From a checkpoint of a small transformer trained on Wikipedia: MLP 1024 SwiGLU.
Each number is 128 + 32 x the weight over its row's rms, rounded and kept within 0 to 255. Layers, rows and columns count from 0. Numbers have three digits each. The size before them is the row's rms in percent of the matrix's.

# layer 3 attention value, 384x384, rms 0.111, rows 42-114, columns 288-383
102:132169130164089164168127157112140101197121093117106138121088147127125094123142105105055138125065129140142095119142120144108134157111068174095157126175042130011108106137154175124124073197099123171108116135100107084115080121147159097200096127127160057159218130107157139121126124102165089194
092:152145188175094140067115156133113199088079145127110116121123111185091192138118135160082161106097145164087137140097162158209138122122104055093136112189140112159134131112138122113150087111139072136130101122100116096121102107164120133168138179233156153104070169100170099204145144128126140154
099:109130153120113122082131134148100135161142077132137156177111076144198093145116131171115113149132112130154117093107064112129180108082150140135122197165080144113135160162093139150145070146135126196107085147182125059094128190140142127088114182106079139162147154148125097133145128128150120110
096:128105093104141216116084106180171085120106124140175128115134086148128192147114131136088103165061089132098132130147107095109086095100149189148155141131167101137140125151109173186116093072178033129105099149108143164123174150157130106109111136106094110070122115134172170132070129146131168052
097:111092161129140111098115109122104128162084104149149128170064116164179068110137147055185099146142153094106174111094158122208096099150162191156188114060159177121159148153123133115123099146114133099143096125117117122109132170069151167090094126174089165144066136074157131130155110115180101125
098:200101088200099166100133113144142108096168147119103125156105177064104174144156162076153118087152152138162109116113107116182065118086138120182168143177155160143101137139126113135103187097144127157090062152161120166100159098132144145172086116153117136144135141117133133145122100116071078164
096:143128133125155157162176161128036093113096193086167066085129160153161100153079134176204084175121135103160143140174097104097134107127093091153101101126124194125109147129183136170122154123160159125141125106124119155157147183111167126128071106145126159126166143076156152122129050131068107103
098:087196175172108068137139150114090148137121146129155105106093133116117140115153126145107116116102106182170153145117105132105066123130172177133121170097160147137132102166117150169120128117134132189085104083185087153130123138102172050116081151176088118124079112033148106235128173178083070116
096:122059112113152169110136137153068186100152148145153125110142029096145134090108074099098116191140137111175131131099158113090051126124154127087139137146129203203118144153128139135210146127108144138114201136132101153066158118146152132175111151149132075185120149124092114170119104112176133109
099:136132123107120128150146136124073159127143112138149135112161145150077139124140133166132139138131109101202093123162110149133119113172107126066136111131109127152060042151128130121111124124124122127134160207113133074155097114135132110150185109162078128155139150102091088087123080055139158120
102:156084168123099134144153106106133141110171094060156121176065125062136156090125095125147116130078138108188119098141158122122107153055114154106092150074126144139149077150109124159132168121191127149109101117139110128168134095132124171092168100094177188153104077062114169150147145154113124141
100:156165130041172119149083141101156122172161140092083187104080099112143110150158115133100105151115141115134131110097114103093189088100104145149130071082129126104140146102136131095111129124154127133092134063139091157198165154135093179126169147092062130143139112115184143099137153166229147137
094:111116139135117163141168095168095107104139216176159103140166134175169086149125138088119104124134120124084123136164119157083237142163066093110056137185158129154085142083120170163127155153110073077134123126138110135122133104084110132120124084097165169138099128141140174092117130111117077100
098:154137144071143188126092198132090125124202092146130108149153076106126131162135085090133159135061129125127145115180106134165154120119140148095175130122105094146105140131141142133077183110124101117137132082129097097131135142126083156133145114135119098164113170133104098097087117158105161067
102:182127202079190130123144138125093139129110127137119171099106119126135113090057157161086160147142149142126134173153194151140089125140131089104106150095090138140151130130143144155062148081126064117167138120106083053207137160114152104082142128145081153124104117114125143087139128160113132123
096:123132130126094105085133092069141083099092133154116141157160073057139127150128066149102176145176141090063079140135161127075166140147099117089096111128209140147084101136143117152124086139092082145117105108124074158166119094092112196119145115109142137108144141122116130113097131097152127153
094:104191126118180110148148143127053149133146224159132183079102118113128147170143139118169100091151135097096112067119073155106112124167142155191132109142139160102122125165124101152134108112101123071110105090143079120120113186150150114106180145181109121152135127107168120151109145137148129114
097:098158143151048095139124108134148114114055083128172136118183125160138135108098146129200125083122099132141073110142110143074128159124124137154110129099082116145088141145148087134156098090057166091166180142122170078215084157155112154153142124110188095069112104144168201099079085111106108117
104:110166169182110077125119093117102144179137158110159137047102146134133100097165136047107155107124119165184144094162134072100115147131104125069127173128072131106105149138094132164146106135130163103109099148124180124142089172039108186156142141173100153170090164182102119128134173100114054148
097:092121070155128085177078145101119152135124083138111076126138102104104070130089157061183147176135077071076113111080162139167161075123140083094100128167113098152133130123135140088134195159138135120155171041125145103137165151114096190097158156148153187124132109092129165163103117141105171161
097:125126127148180058134170158107145070099126148148159147123151086103117154090166161087142125185065117116128108128147174058058094105121086148117169147065097129097102132094039129102103050171156064108063107111106101186129137128131070073162143167152133125133125116093164148134146107141102180146
094:126149134169125153112141113086095129062125099154170203096119135200100125128105122105154183105129147119119151149098166147130148151129078157134093180103134125180136133075106120186136157080150115148129117065089132124129125161147136137161125136151123096161185123150105063116121126125093088142
098:040130105086087083092176121128147139185078119101149136090167136178102126078131135102084132127152099110150090132153126133141090118130083111122139172164076145100157179112135171133120173119116072082112150202175145158164132124149130113100151097065185129147137100131142109075072091104112115151
095:118136116151100149136102124069089120119156118170124134117141138174045133114173157131193143155168127158150156086159110140120119180107141158158141115139093061152149123084133125070082155088191175176161161175138140078100103163128138052145095158119191139111176132074106142154108088188118138127
098:092155178136131167110158088135141114065145160094127118152122058108094125095135070110103055063164152131114115109162041139098141089111077144099170114100157148093213161090132119098195121118104163154168164164151165131099156124199163113154173130141075125176175087150104158147099163136140082151
098:131132133172159119104159056074122146169143105134093136155121100154148032168073084103129126153147136152195133071120108121148122099136109190109146084107131129165128170232103140114147090184115098152140122123154109158130141077146159196135108135085113163141179138169055132109162106132152106128
104:138150084097156129103153114142145116134107122180133142086109124186124175104177170115164131106139141127099163107117139108123120056148162190130209151132203126119125134165093120138110165158114132182125169134119088162134081155172163126192137170081175149093137149129108155076215085093121104162
097:128151123129143107106161122105093155146168143152137098133127061155112074153123084116156169102140138118093156148100091138137156144101247098139193040118145188144127128158198155127189107131133106170135093132128134152119070180100146152159162127081126055148136082123107099161135104122148102119
096:152125192139129128122140148149118152145113117139127111059131181101170113198135121138167096115140129103122120123135097142099182125140110099154118164154148147134130110027126082131158120072142111184207165124119114093157139133108058130102126129095095167149122127108155084095150118096175166111
099:152115142121134041104158100174054146073164156141101101078205095150094143187166132088150085135179145156138149151126067121139112161144146144107162180124098036126146110133092125137157092201119120143176164086153166104102128137164109094144150103113094103130143160190101075096196165209156123158
094:130080181131177194090088141140148114111083134110109163097106127171162138122170161117075110152110100177168133122125168185144136150096099146120160081154146134126139078118148074102148104152113111185173115169124120140149123081116090070133144116145076167150096187144109148154105182112121146072
099:114116116145107140152150175118174133097116178176116153175110183112085104119094088145123085087107145155055121163108153184175152128074095067192108140166080144161121126118099110097145147099146120115179175103125157203161087070106089070169189163049114175116122108157107189130090094118122119085
101:146100150117088140079141085130152122101067142153091112136170152091168093149158113178116025195185142117097154092156106076129133136125152109105156128109150086205093139170119097182149175153114129073135131130156086174150134145198124201081137097103077109134120163097104210126141031135123171144
097:134141142105099059108123080064179146122195125123100138083165088087166128108100122066159137094082161067098167156082145127106104131099081111093148118102151136132171142089106115152132167142147123157179151143147145140142190120145190119183074149135104173160140128179149128113135124087112060124
101:116152095052123063150118162140150132107116104133113136195158094144154171182137095155205168089118101148126141097094150121118099140111161109147126127121163118106118143106134078188128123125134133185125117086148097140106077127171103108110088081104134127160115096126179103150102161120152167128
094:101096143150142147119184129078094132049126146185105104134131158097137092187182110097055119116112154126152120098150145122150139186168164089131157173102150171111189140144133145142144166143112172126099134192129136129171110163124109082126095160083145120092115107147141143132136141087129095140
097:148084206073105129064109153119096137112086131144154165196102191113154100094136174058095133200155106122146106129141119133121115076115115119130163102075132083158131151119085141200107138156135102108135141105158058127099096160160127158134133110128112162191086179119126164081135160102128064141
098:198076186170144167126141152134156116087164106133152083162120121134114099141121083110089131116149148218082150113132135139195176118153160134153108142134080133132069122124125128142170159166143147044127077087102116064128070086127131153160123101106088102110156137136197149090075028088113082165
096:095153117146134136134084139109071115159104088114168113141153160125118104113184125067119074130138156136113103141166139134117111170145133166109082127098165061110064161108157057083080122104118182117118121108111146081136185137151155080127199144138093080192139125113076116133145139132079103068
096:113106129178122109129129119144146120143171137099156126063106179116077151045158117172076153131113138120161095112139185129111110152112138170088116136163133153167126077151081108068173117125126108086164134150117138126180078141116077092068145114096180143098160093126083192127147089139133154133
096:083153062125156131128111113142084170070070103109157094140193141137097156168107146140136176118141085171127152103182108148147113176187106146093116074110107093149119176137166112116130086110152094146084156168193091051104075166115159099153097140174129133154146105077171095146115130165134142133
100:082134091154091138068097075137094129135192132143115106133134088105116125113128146160133101178173091084066112192111167075114114137094113172114175090153185137193134125103049117145072124139131134115113109128126126138111122089104155105153170128129155144098167095163098097124153094178128042081
105:165097162140064107137108103159102151084152104106169113159141129091137145114176107106112087171132134162127165116116149144194093134117117082110150160182164155145190130110129084124117166108183115160165112180076119104141177100127136092148115096173082158171095140143112125133130167100082145136
101:114109087167165150092112085127082153136125141108100144112151169112148192151119139126189122097132046128161115139128114123133129123134117188165127152000177119119110133112149123136113156175151125134134129121071155050111082120085097121105120090147106077142079176156078128106133050182141125175
093:159150147156075137151148110178040122180139097167183141213131131143101201101096165068107152121093169163162163143128160172123112081146121118106116138165155096060097129149124140125117127103156078142159176148107145145145132118122189162093125030128094057124098116143142094118137089161174092170
100:169114147144152181120099138117139050146136099051116108115079100149161176186101104170169094131153137097112148112121170104157056132069188082147147117128124132124129098193133152125148066140120143089145117122129131112126157122146085028136065103151156083136129133098105140150074057234101120086
100:122091113111187117091157162126130128132090081086137111156131096152141175199074103129164118115129119101123188115131184151109077119148187124180120154141118109133099137114104139103086131082057165097159080149144038112093114125192136144146140100136116160180159058125165139149151126184120099149
095:123110081129156101141126142166129122128103116106135093077079113090141099123110110150108144080163178156156179117109160136079153161100128139175137173120108090081160170184181102131123115115097141096089107174099092160173167121123121143133069107105109075155181163106153131119139138135130151103
097:163145171110143143129119062095107152139078136154131160162165147151155173112152035144090180107118114141117077161117136086082109115141138135146091121120112160114193054165132134154097075133105091155056117104144163127151130102147145190109201112105161109100110117134192126080153136141164151129
102:096175106121075131153187150123174120111138102178116101111125119216108190122180112128152152123137086095131133157083163146138119084134140142158119089107184196129131132082140172096184095146105177082148161091115143127083107164166159114108181186114112113073150075117179149136145103111134125170
100:118107111110113165124107123141095120109180165166155130079116172096104138215164100019128178114134138128116132138173127121138073141140137134186166150160136105138142112108118183210137135130122134119141117125138101082158125160102134182136158152134148082133162139101160179085092078110117148085
098:131074070112182116145159130152155148134121189134120131139123211093159129125127129141145076145186127154130146113143112114179180190167102109161139129122096153154102136165095103138137092129114089095119119087075150176152128139138115097173132146120128153101138088185095121119126097162114144116
095:136126156163086121136153171103080156113127093104177098138118090169161156151162112117175086095116096104158142145116129132130147119204134121166088144154135130168128123109157112178090106124147220152089156065143125154124131117089122087114180120116081156137179091123069161134121088164198127103
099:098138078192134160104158099114063119157152124062150152061157139139153100103075134105101196123119130151124104135119170171159111126075093156149105137181099141151109066088064163092205141118143147104052100148142142151201156099143139125115116093180105045106096065087138090104118136123158121078
096:115134175127124161142197168122082123160165147152115187127136152106094138220135129130122091127154135131130176073150134101077142127135085090118161162112168124110163137128173126171103062162108092147109132165080138090151114112140153123109094143123085073104074097123139120128142147153116151088
095:212135136130153124167121148147171105099135128139167115131118163165127198118097134087139115136186085172149097109092096125105055151168152085070167100148121099068140154054190187138089193125094086161145101148126102125111161105129086149144104158130119139180109175129151086123082094114097093172
094:110142198172178154158129131125065135146082081119049122130183111088161140118108141124134216118141107151116118212170093187123138113060108139130176145135181160077131077147127130113118124155133108131153160107107115140119068134073093062101138145177152148086147101099127137133086120083129191095
094:122130145126152157141105200143056116090159121113096138176161096152111040133140081131137162136120159148099122139142170083097117079112143131107122118125171149196098120128113124176111123134109167145127115173062153062106117115112149107144121188129126145118115186175173119119178096149133111077
102:136145144103066162103114147158108148098094106112098058049125092140204096142174130083082123143086110116093147102085129089174092116140107094158111107134098087111154064067094108194149093098163058078133164168168166148164138126117120160132112113135126090107111124124116120077140135068156108205
096:092136187111147124091108118123056091151114129171115091148122116115060162082104086148118149124159054116136205160093114163100151071158146126085156074098153116141120088186111133169136085152187144159170126128113107125088123096130108050106061202133097093159170155075116163184105111146137070121
099:185114127151119140151140097099122150161134103165107151108136136134069152124125070139108121078157111082149122113102149155144057164082167113110157194161100141142138087098147088077086102112088108125108118201166075125183129182165165199183136118134108186160083162100112192172166045128086119110
092:136118110091111156162075127091074153113141137138157123067067163144143163204143193149166143118061137115145166137133073173166124161177074122093162085150113161166167092170056135095143077131134071144130153164094123097129118139145071149130126082132136120204136113143145152155125152085069122218
097:095130109155154107110090110096108128204136137116116135079123135175137132110123160130095112131207092129153093140197139118114118085116122122083092098112071135161141106195112169115176124124149159118106097081101136086115161080088117106121173122102160159133141106122122152072140158165098080141
095:140127104141107046144129109116121114127159102117149151160153143176176098145118109152168171135099191100146167145123142119157081143173197136148141114082180095138162119123104102128127154111143128168162072126104155107167073131120137079076141105175112073110135065146117128155159151112101071120
100:076140133123118055148119148140123150124142167147142114089158081183096094150119139105145145168071148117144165141115084032094119123205186144166135183154054107123164110114074111140114105112122144124180183144107110110107161139085109117086071077187140153128119104145153073084118093148156059178
094:155163153141132104114089089118176168090141131117142148169138115181146150144079118123114169163151125142142137227159159140131082090149102118162158101120084162158141170070103146127157148125151108084116157098190168151122093150091103120089086129119170138126133107129133134089054086128138081082
097:123196125113079130133160090144100194209093148126133134095146148181131157134104120089138087114119149144126146196104185193144103135119172153147167122124102106129128099109102077098116127118122119199141121124069146084104145132112077119197105113080064130159132085125109190134121143135139062150
093:100106187184122155174110082125216079143204116177197136093159105128118107162125098183128115169109116129135191080142172167132082150160076134131079093200157093154077129150113147140153182111060179121097134146142112111105109113071092089146128124152183184166129129132143154165107114170206136146
099:082145131087184099106172093119163147169159137123143124118129118139129093122173055092126176146152113152122172108134154126085143088193139081139103102099068160143124160143094084073119132172107109139109128106106118174102080094114107126056128088092150143128187034142123086079080145175137185117
097:157142108163125190129157116119158121090153150132133067111132072083168174111142174113124155138198107118124159137163183070156113150066140130134126146136119042150122092067141178097077180065103120133154142143118148096206130134092058104068145137144125117103134123122079130224117118168108044114
100:112104140142154154067076217057180166133162139190123074105139153103107143147129149135086094154131138175146088193140165125117150119129187093106086141119133148104082138116129099151185117074180155141186121102128145105143140075124172128174067155140145195149068078117135091152157183151115220144
101:147204106096095140125163128152082144122165117142072080124132133151146174185150106090102216149116192126133115134084125218100153111143069161170121125131113157185153109131116113102144057103105030130129190063143047093084118070159110109145162136078114174129098111127194111166126227104108123149
100:127119113130081161074160124141152129108165103161122128139191104138129139112170142174185109103152162149140181110100134173184102124095157136127119081156143133088152102156123134139093098121113181137092163131126095103141151126157105119090080105091078137134148172135128192077144117215166088078
# layer 3 attention output (transposed), 384x384, rms 0.396, rows 42-113, columns 288-383
099:127144099181090140114142133155115054145126092124135112102111073145166159095180107094118101077135107080135155080094108183107117119107117149119030102151116110208112153069124171093059125150109176112072139125146112097115192102114146122137126123111110109115132137181100101141151142140096171143
095:113098109142072128129141120094099114172184127140158165140099099140101101157103131172159187139127104164093096071087131081138124125129088120109123067133107181125103201091123117139167133124079109131112149078158107175150095124142178115181097149128099169181088157091139079140143153163075112154
096:123128161129172090138101131132148079124161115115119121145114115130110119134139115104116045168069154108132130130147120097174105181073127170125120126108105104136152103096109090100073101153112099187134193055151152120158092133105159160106147090127168163088157127172061164136156151130123156135
098:149133203139153107143094138096125130151167114117097133116133080128060145128121138153127134099132124119102099111154139115068059147078103182111144118156107125141094064123159118174095162134130100101178199127112140135112133078069122111133146204137141140148091088194108118141185117184078077128
095:096111080083107151136123173123099149114140163152089108096097080150116062157104193088118138096129133123167191163142157112125140095093136079127123127148189137099178150150124140176089070145159120149152114114137137106103158163155078193146166105152099112122113142106101117122101202163141216098
095:147132088137117200111179139164062131210109134095117093134094135109154104152073120108149121165116154068127124147097058132153122144118112136094124111156152129074168125142180114135119093065125154117138124072135127073152161136125167157124091211144142115089086121113102139124137103089167098121
095:118045163153075169140165167124124086127184139201155122107078124162184121145122143078131102118135121133121096149127126167086104111100142116147118130121146125116079124139158126127092107134182081109125062156156169112177101091165126142192145094108173155136150148141148129148146096116102067122
095:121158115081160108159171096190092092123106150142110143170063138077083134066106079152099168116091133096164144105160144093065106134087082146116202108198125139125180156207171159119117154139208116113106145108179146130087110191103095135136096115192184101146116078152089081066169109139094150143
101:157144104114101113096153128110126106090109099095137112113145086136129172089102154097150172123104125081152154073088066139103105154124087036113201079148064089135140131077128123099115037096131068164163214128126130087125122056115154098189122119085108128185109141185084076092080104144126155144
099:139133115138125140113104107076117144195131117118146177125126175125149096132172144113211126063080101182110112118133201080139195133129161122082162120122108147093147057139143116092120147108112146126160134123089122136146071174128083122093111085126195102192144142125095159145125108127158157146
102:192114130144089132147126109097135141137166079137172067099135115178157117098164128123044091135135137161153255141069145091158111095109139117164189153141116073097118125113149126151110129141151057142170114132121070110174170151122167115124152081154135126077113122100082177098175182049097095113
102:139100153195101140137182121141141115127076115112105146118159118139140108096102149107116112075082137163103173125076102168137138132118177123137031090218154138170180041193133116158096109090139061157175106101131138112151143130167093131090151138214151166161175139112133177067157095098145144121
097:085145116129043116193127160121103170153112108159154139122131101193178159138108145121166056128218114169118136124120093095119134115127134132133075126117118097114053107080150115082170093131132081146149127129110089091115109123164177143100160124077070108126131143132126176144092115128145148055
092:157076129139140121091158120123151145092164083157101114109083222054133086102128113118119091128087112116133169094122166181103076158178176141109110122133057178150107097139100104116124104196117173123165125108150098130114132155114087142107130141158112095196194107138117105079162107105109069116
097:121074135152145124151154115203155129149155125045162123120139180134116162104068148097109090118143097186109079152154136131130096107118042102157141142158159127149139144135175147156150153133086110146195160144116106116057083129145145151066110148103144121163104086110139138085071118081109156142
095:210085118133124178191116157081211134117162084149101114144143186184124129160147171114144126134148102135111123068159185076148135083081120122093066084103213076172139180165130119111178140176046131161136169127104091076088140140143221149135129157163163130109201192106117114095115115137134184117
095:131113105140122166105115128153076132119129078186092140133178150108158124129140119116098070086171142128116080116140166129119104155114061188138129097142113109181166122155120128125144154109147116104089175126161113122134125137118196149152152148082130102133140177162116137092137105116120093114
098:179100174104115118145130086140134168151153120113174154154096141138152204116100160084186169109132120109199105116152154082178109103122103138151076129128183115130068135057143134125108127103144074144105096130132136095197121142173113109094127132099087074144158117159155181190144127108152149168
100:154129176112104115149097148167093119149107158122098149171143077124197160137140169106130150143128119143097188095156141161108116105120115079055121124091136126190140118119103118107081188102064142114144087140091148093111112113104193077072140196108124173121072129086158117085140147107116153075
101:144151130098164122108124162107154183118114100099132136138127093131119096114103114096134117130108146130115153137196164127142128208168087083113166080063209118123119144137157131136072128143187144142132151181106134145104138115157127141110138177142133169153118112039113153083123155088052218120
095:111105057101123094191121144125202115144113113156097143134100133120070175141109094131104165145089139148095134155083202137137109217149093115156111104128119120159101189095155145098125111122122149137155109175179145138148151189088112087101095107143083160125108089138144145134141139126169135150
092:136147129097125142091096123112147139145125170101179143125127143184146137112074171130164113155151157157121107159136116153169130175136158076090110149115095122128118095107177158171139106179134062106080166085147110136102139188141168176169148151105140099128169145110104147104170092075135116140
096:187108152121107145133118114135113106216075074107071140152120134163237149137126116136121112138180192163116070099152113123093188077127138102118098169063153140157132074093076109102181136121109098069104093196085153145078102182163114113172130109142112194162156109143136179087144152126191138137
092:106126118120120154135044074153147079115163141110068186128128138120149141149114075148144093138164055127127136157100105116138150164071132101180131074097058158140077173153144109121088117117128067133131125164142094132151144155053124144189160067153075088132114149102122000157145086130124118105
099:098091126104081102076087097142128142100143105141154155123138060116194141125134090152162151165130142131104127098120120176153122092122148185125140128134136161106153115159185077086130127134117160124145171114170143046146119131140176129117149144128084221120076089166121141132061072132164137109
098:152158158149110141199124113167185142123089100113125128155201134131067117153111056058139154128112192150129116195159112172044169132111102152141086165115086163087121104119150154088190124165144112167070187155122124137081150219116107107073139171116133128179166157138097147132046138170094165083
095:157133131134162108094136149159148115191083099068169095156134060161109091115137155133127180121129166141105105149155148096107125165063125252135146114124084089095127095138127148148138095082173115153078125183132128130117108122122056146143122170125164124089208133085118142164154107190147124101
096:107113132092169132117133084070152106155136102121146109148135136165160158127092110187145156117134179153061131093092162205054121170109178114162089115052142106126178134100091076104128117076188096129063119117099147113125075153052090128068138133091158126100122125116113141081119124099130159132
092:094104105125131139079148110094157138123090105109113189105131165136178104136130149082108135142065095155146131118191186139082088163116147122153085111182181104126113195124133092161107145179091150131118126154159153098148086149109175076082091141105085094138135116126141166171143187096128067142
094:087117189125185144080123122135120137111127173089196088117096122082124084165098074191116103087056134116051131113105133100132148191183116116052217122096089173189079092148182169097134092034121153147154133154108157133095080132105180115127155179120136205102107156111139102116136125113163165106
097:132188144080110124094147091144116086150112094150122086085188147155120094088089186129157143138139132137135112127178143120107110110135109141149109080076125134053122113244103126154170179135119178106115160166153175195128119129145170166127063172132089153157118170169113107165180100166145204148
096:155173162117197097141143106162176167148061173147109098114098089185122151128145123205147101133081113149091080155074123096153111136121186147149087143134144170155131126136144116105159101096127118074120138131086183172171193174110067148137080139133123142164129160142159141173114137153153134116
099:075146119121143202149131135100135107179119174158141134095144075143155134152166115138107176158056111050067104098153142130164091112143170109052144139201110098142097132166184165090147123101129127091122179126098145072094144146132113132062160179098139105151105124165113151103139103106143201154
094:178121137141131153116157088117131100104132113096115058158092120103150135092094204131207171155119066145082188124180174116182099169072185178177135115095112100123108117161130107081152107116099094161133119034124107131104151138126111135131172118143090141085142118080168082133094074148125093115
095:155147165171112103095094154105145105075148052179090120160109161097124167097195126172141121144154172102079116155201147147186101095110100108110132098168114153103190208146126169119103078151104149092161081103179156108112103149087130138108094136129128176139127136126144097151119112148093074126
096:130077116140137150142133076154130151076131070141091096166157128119225116111144157095167120111141083130184163110102109116157144170112114148168112113126137080145044112142162156097096151145083114142135157142158112107138117100092052107175114175172119139117098142138179095151079146198147135129
096:138142125158118126116140141118097167189094133150118101132079157150115085154091093102144127105188148127142147125113120085102138145136150161166092136147138108128127104160139145101107109168141135129117174148109166166122112152255129140131120055147063165172093113157039133150121160123102176123
099:097156091160076148102160140133135164121131096168106205120100139163162142187148152132116082170155144078107150093096077155117103133123156109180100094124105154160144167184171168153089170171165106177121115170216114097134104110113096157121123108114099128119125175138183144115130073127105124095
095:095134193101115148109120065150148135101183136131119203160148127149126109135098122110085111079152112115140110140136132152167156103181157093100119127129141152152138126177193119092160088102094149099046133117156136128152134121140131151164115060179131172206097148153159135170105149110155101157
093:129135110186120123164143105130204112171082187151090120099108132121137164091127154136113108159147137091122149128156133119149071170152128130143134185082115115194098105155125106175115094085081180107129104151104116193129171113069124141106122100143147072083145110118105142116098144131199131130
099:125117109154150129159134173159095105121126159127188125180147136092117117094078136132151163185068125085095079084140115157107159123069123107148144115168101104061146116153160122107162092115117078075137163176145189120144048126144134108129145135127174142091071125099180143078114132144098163124
097:118178075086119110116096152069172134142103108164064129106164083119136135114129100185141190109102128136120096120100125084096129160190139129143135149149149111106106150121148127054118104091127153125128112103097131102163160144105143070174183117127101087072126122113137165102110110181095178142
102:104123152169159158050126115163107098140118130163139173123103117174097130141070186164045089147120111105114122106161119141106175131164140090121156107120126096101109156141160175046073120175113145098126148073156079111120116112198134125126153105141150093119127133144140088088157078190122138150
098:049130084078102126130100142105154095138094155144118117151176151135106077133105152088123127177199113071183094162148142133092150140157169151144109131150137153191203117118116158071135161134162114123106118180174135101137120182100132172161163154167129121144091186100113152170146079120093123112
091:129125156174128058119097094117080119169126156096122094102051130142166142123158165143121169085161093161161086106128052113109167152189167115056117075146070163144096107161148154084067147099130099162097107127143064110141147161131106091139107163114107098102118134111163110115149180153000093150
099:079086107123089130104156094159095086111184136113135137112173107184127109073123144178143095121115101078078127161157152168093107102139063115100146092175105167138150155168130109127132147120152122164160098101133130162141143124156196112097136116129155144118170126164100181098086120081126141094
101:117094114162189144106121116122164148139166137154132076114115091155169073151073087141105097082213154130145077119096121142114097080173129196111118076108075149162168160116162142127146151121148107129199166118148138124180098097118145126175153112202045091087073115179054111140090124150102109152
093:120103097158096114168106132153125070165134114126110148135199147124110073124121128156115097110158073085118162165168118184070112108067161161121155144135155161143170200135112145075177127176083122149144147196121120110136085079130111137108130105145080096073064085094123074118163104189110119108
096:198092146162166150115087135123144086081087173119049176102175169137096181157157058149119139149119145134116104133123064144124130181136134134139140134191157125099133165072107122153099113135199135107111177113174119154106116137163146141090118148090130069147118153088108238153110175101138136129
099:162101154089122089106076119085142103078105132113161155104136185167135208177138135167188098144115172135142095132056161108154100151122122151140128103077182114137142107122037099099162125117159098135103168145091168096128181125121072109045102128144138135128092127149167105155129174121148064104
101:196146128168114088138181108147107160101110153080138097061161116130176112117088137116109098061157175133184089039151155176096100081146165153138060148142073035095113130170137169087135144220107082139176161144176149116164122128163107140077152150146163102136100086121137130105165139133189119130
098:118162096154170210123170145124176095113154133108201139156180083106101148122120053132137171123156130144122061180138118152155159111061154103121072142167136157142110152104168090158061077073147102103112148137098170145119098134088141202111119082127089115077124203067110164090135189138144102049
096:119134147119101152146165154110121100119150195108159162128103158162147098168129060178131109126084117126123118184183154112157179101167102139143077153188076178116161129035140157120129125170172119157170094123169124156150176159120048055139118135121159191103140117115141100118109155095141184115
100:123166155154116117155088107167151123191120146107173098140140173116158163100082174081152079077151115039168163077069154066063124176128127097127079101151110171107123104079180082122200085180134120085105059103168117105171130139141147112124084090121115078133123082196100101085183168103117148168
093:125157140127092112109118126151154092148140155096121061158107144092158176107156161073110129141085127160100118088119166122123174097130154126133087121147136107135109156115154147129141150106106177173145129074126132146053117164143179136106127097103144078189092165074137098125134168140155143154
094:094146156167144106118150087144117169162140115101127140032083157186254225160123130118097113108141163117126061084097091183111117121158135143123108130160115168166132170137122172154111094121085056120152075134084077094213122118130131152118077173104145100127127146112134140114105106120128068162
095:163093131073132133128128130103108065090108084102045095108195070092147145102139144090146128111170097117158132157094167084158051070153114078142121083155138115202154198163028126136140141141177134092101116112179124194160035128138123094147117112148143137148143131100129083100141149181134158097
090:161143100132100141129158147055045165125139137111103078129088133098178116092161052131136159134125125164116169159143114134079123093130157107117126137021122106055079151117046172085142100108125197177149092173175121178151147173132111138146162109121133167122146061135127152152153132114184135184
103:166147082157086072161135138068105163111103152136132113132044216181203162080108142140156117161087102141097091160148143108159140162138159143112136130120110162120163097150081140101149132078042110066137190125150106021164124109154126117155078111097114081176067140068171107095189102106109132123
099:111107100138099099187122140112084078109122044067141148118080147150129090119158163131150128114121151109102069097097152168135075167159095115106169181127131117155103118109127105101139154088109134151129145106120070149082104131077142128182174165168184161129159125100153103131153122162075094163
096:084155098110170132177141072221141166201124106144167130137150123118142120170148144154160125101101106106131160133114116091203146156133073122173118098133139082046175138142104113125123094136078043151155119130199075102162136157151114111157111137170157088132069167131070106159126128095174166143
093:149123169125107156199155113135092142119158127146184137100077061145170124116132174112168138133111170094106142147105145179121175115111139125141127126121163142113189148116088112180120118150138063063106138128113108181117074166132125200091103132144103045163137151080126147102212146168171139116
095:135119123183137116170122129153154115164174158120056158108125137138159202154055106088114099132129118154105045159146124088109117112150135160133105156118148123173125065150093101159144095093131164117173184151056133128166125089123077126145154115092132143146154159193087114128143132097139157137
095:175081202091115156118159147057131121119143071067095133141128139086114131136080146127117107130095155108149095069122129121108160144130169164125148121150121091098097135102081126090115102117078158106132090120146145144151093173181123127128136125150090111126121108149144083148103096104124066098
097:122156093079096074134118180148179130122093100118076119169145175113174145090197100140165127124094136136100125060146167091114143140125164124097109113096120194111126117094122132094127120120212070077125129183107124177113171084150093186139118157112095112067045183133134094069135134106094090131
096:196156161153173193137098163153101153166115155092086135104111074163141147094125155154074123131158118068151122113125176126148169097125091058094070113159159116114112088115122107163122130151114124150115151169144083113064119092094145072162134146151162149129038100115168197140148138135133125099
094:093174108109070086092126113113097108185149103141174179115147087152141116114141090150110084161134127081150142144111129114096127172134110113133128114146137113167135154108176084102169143153109179048110121181206086164160138134197096171127098163091134081152146124104148108080162172118142123126
095:174094096094178174135156135079076166107139136200115116176134154150166150110113138188152144123101116083132074122154099094100078133070068073079044110181103160115156107114133129111147133129117159127151094096087140076103212144128120085140078138119108101096197131123147071138173105153129118135
097:084088125099121134063146116154143163142114134058152129192097200144084151133136141118159193090108145147133083107098144171125166151125133126114063158097149146164104101144123124097158140094150132129140177116110107116165082132150066094166116123145116120096106103110129108154094132089134111121
096:112109149193144058175166094147063111155112142109140142169071170086152113107125108125105119098087038101108129100162139132167156131132076112107150133160080129136106132120097144183160093119130107138156161126109135164140120105169069142138088146162067158118117126149106184104119114061138122129
098:104110174099137174170173100130168127120155168088194119120155167148215067146140124083089146124181141138167102101142168125119094169075126107155106153108178122097121166137189080142112147083141144065175166069117152048101134093077140165136123143142164129117141171139153142106157114169123126182
096:117107147137060098132115133164070086082138117177154097127098104136134195163073110071174153188157113164113104106119119150120127123081088161110145146143141079098136080112095083147088154127083095102117152120167123153076106112167128140085097130085127201161179122092147052064119162178154135161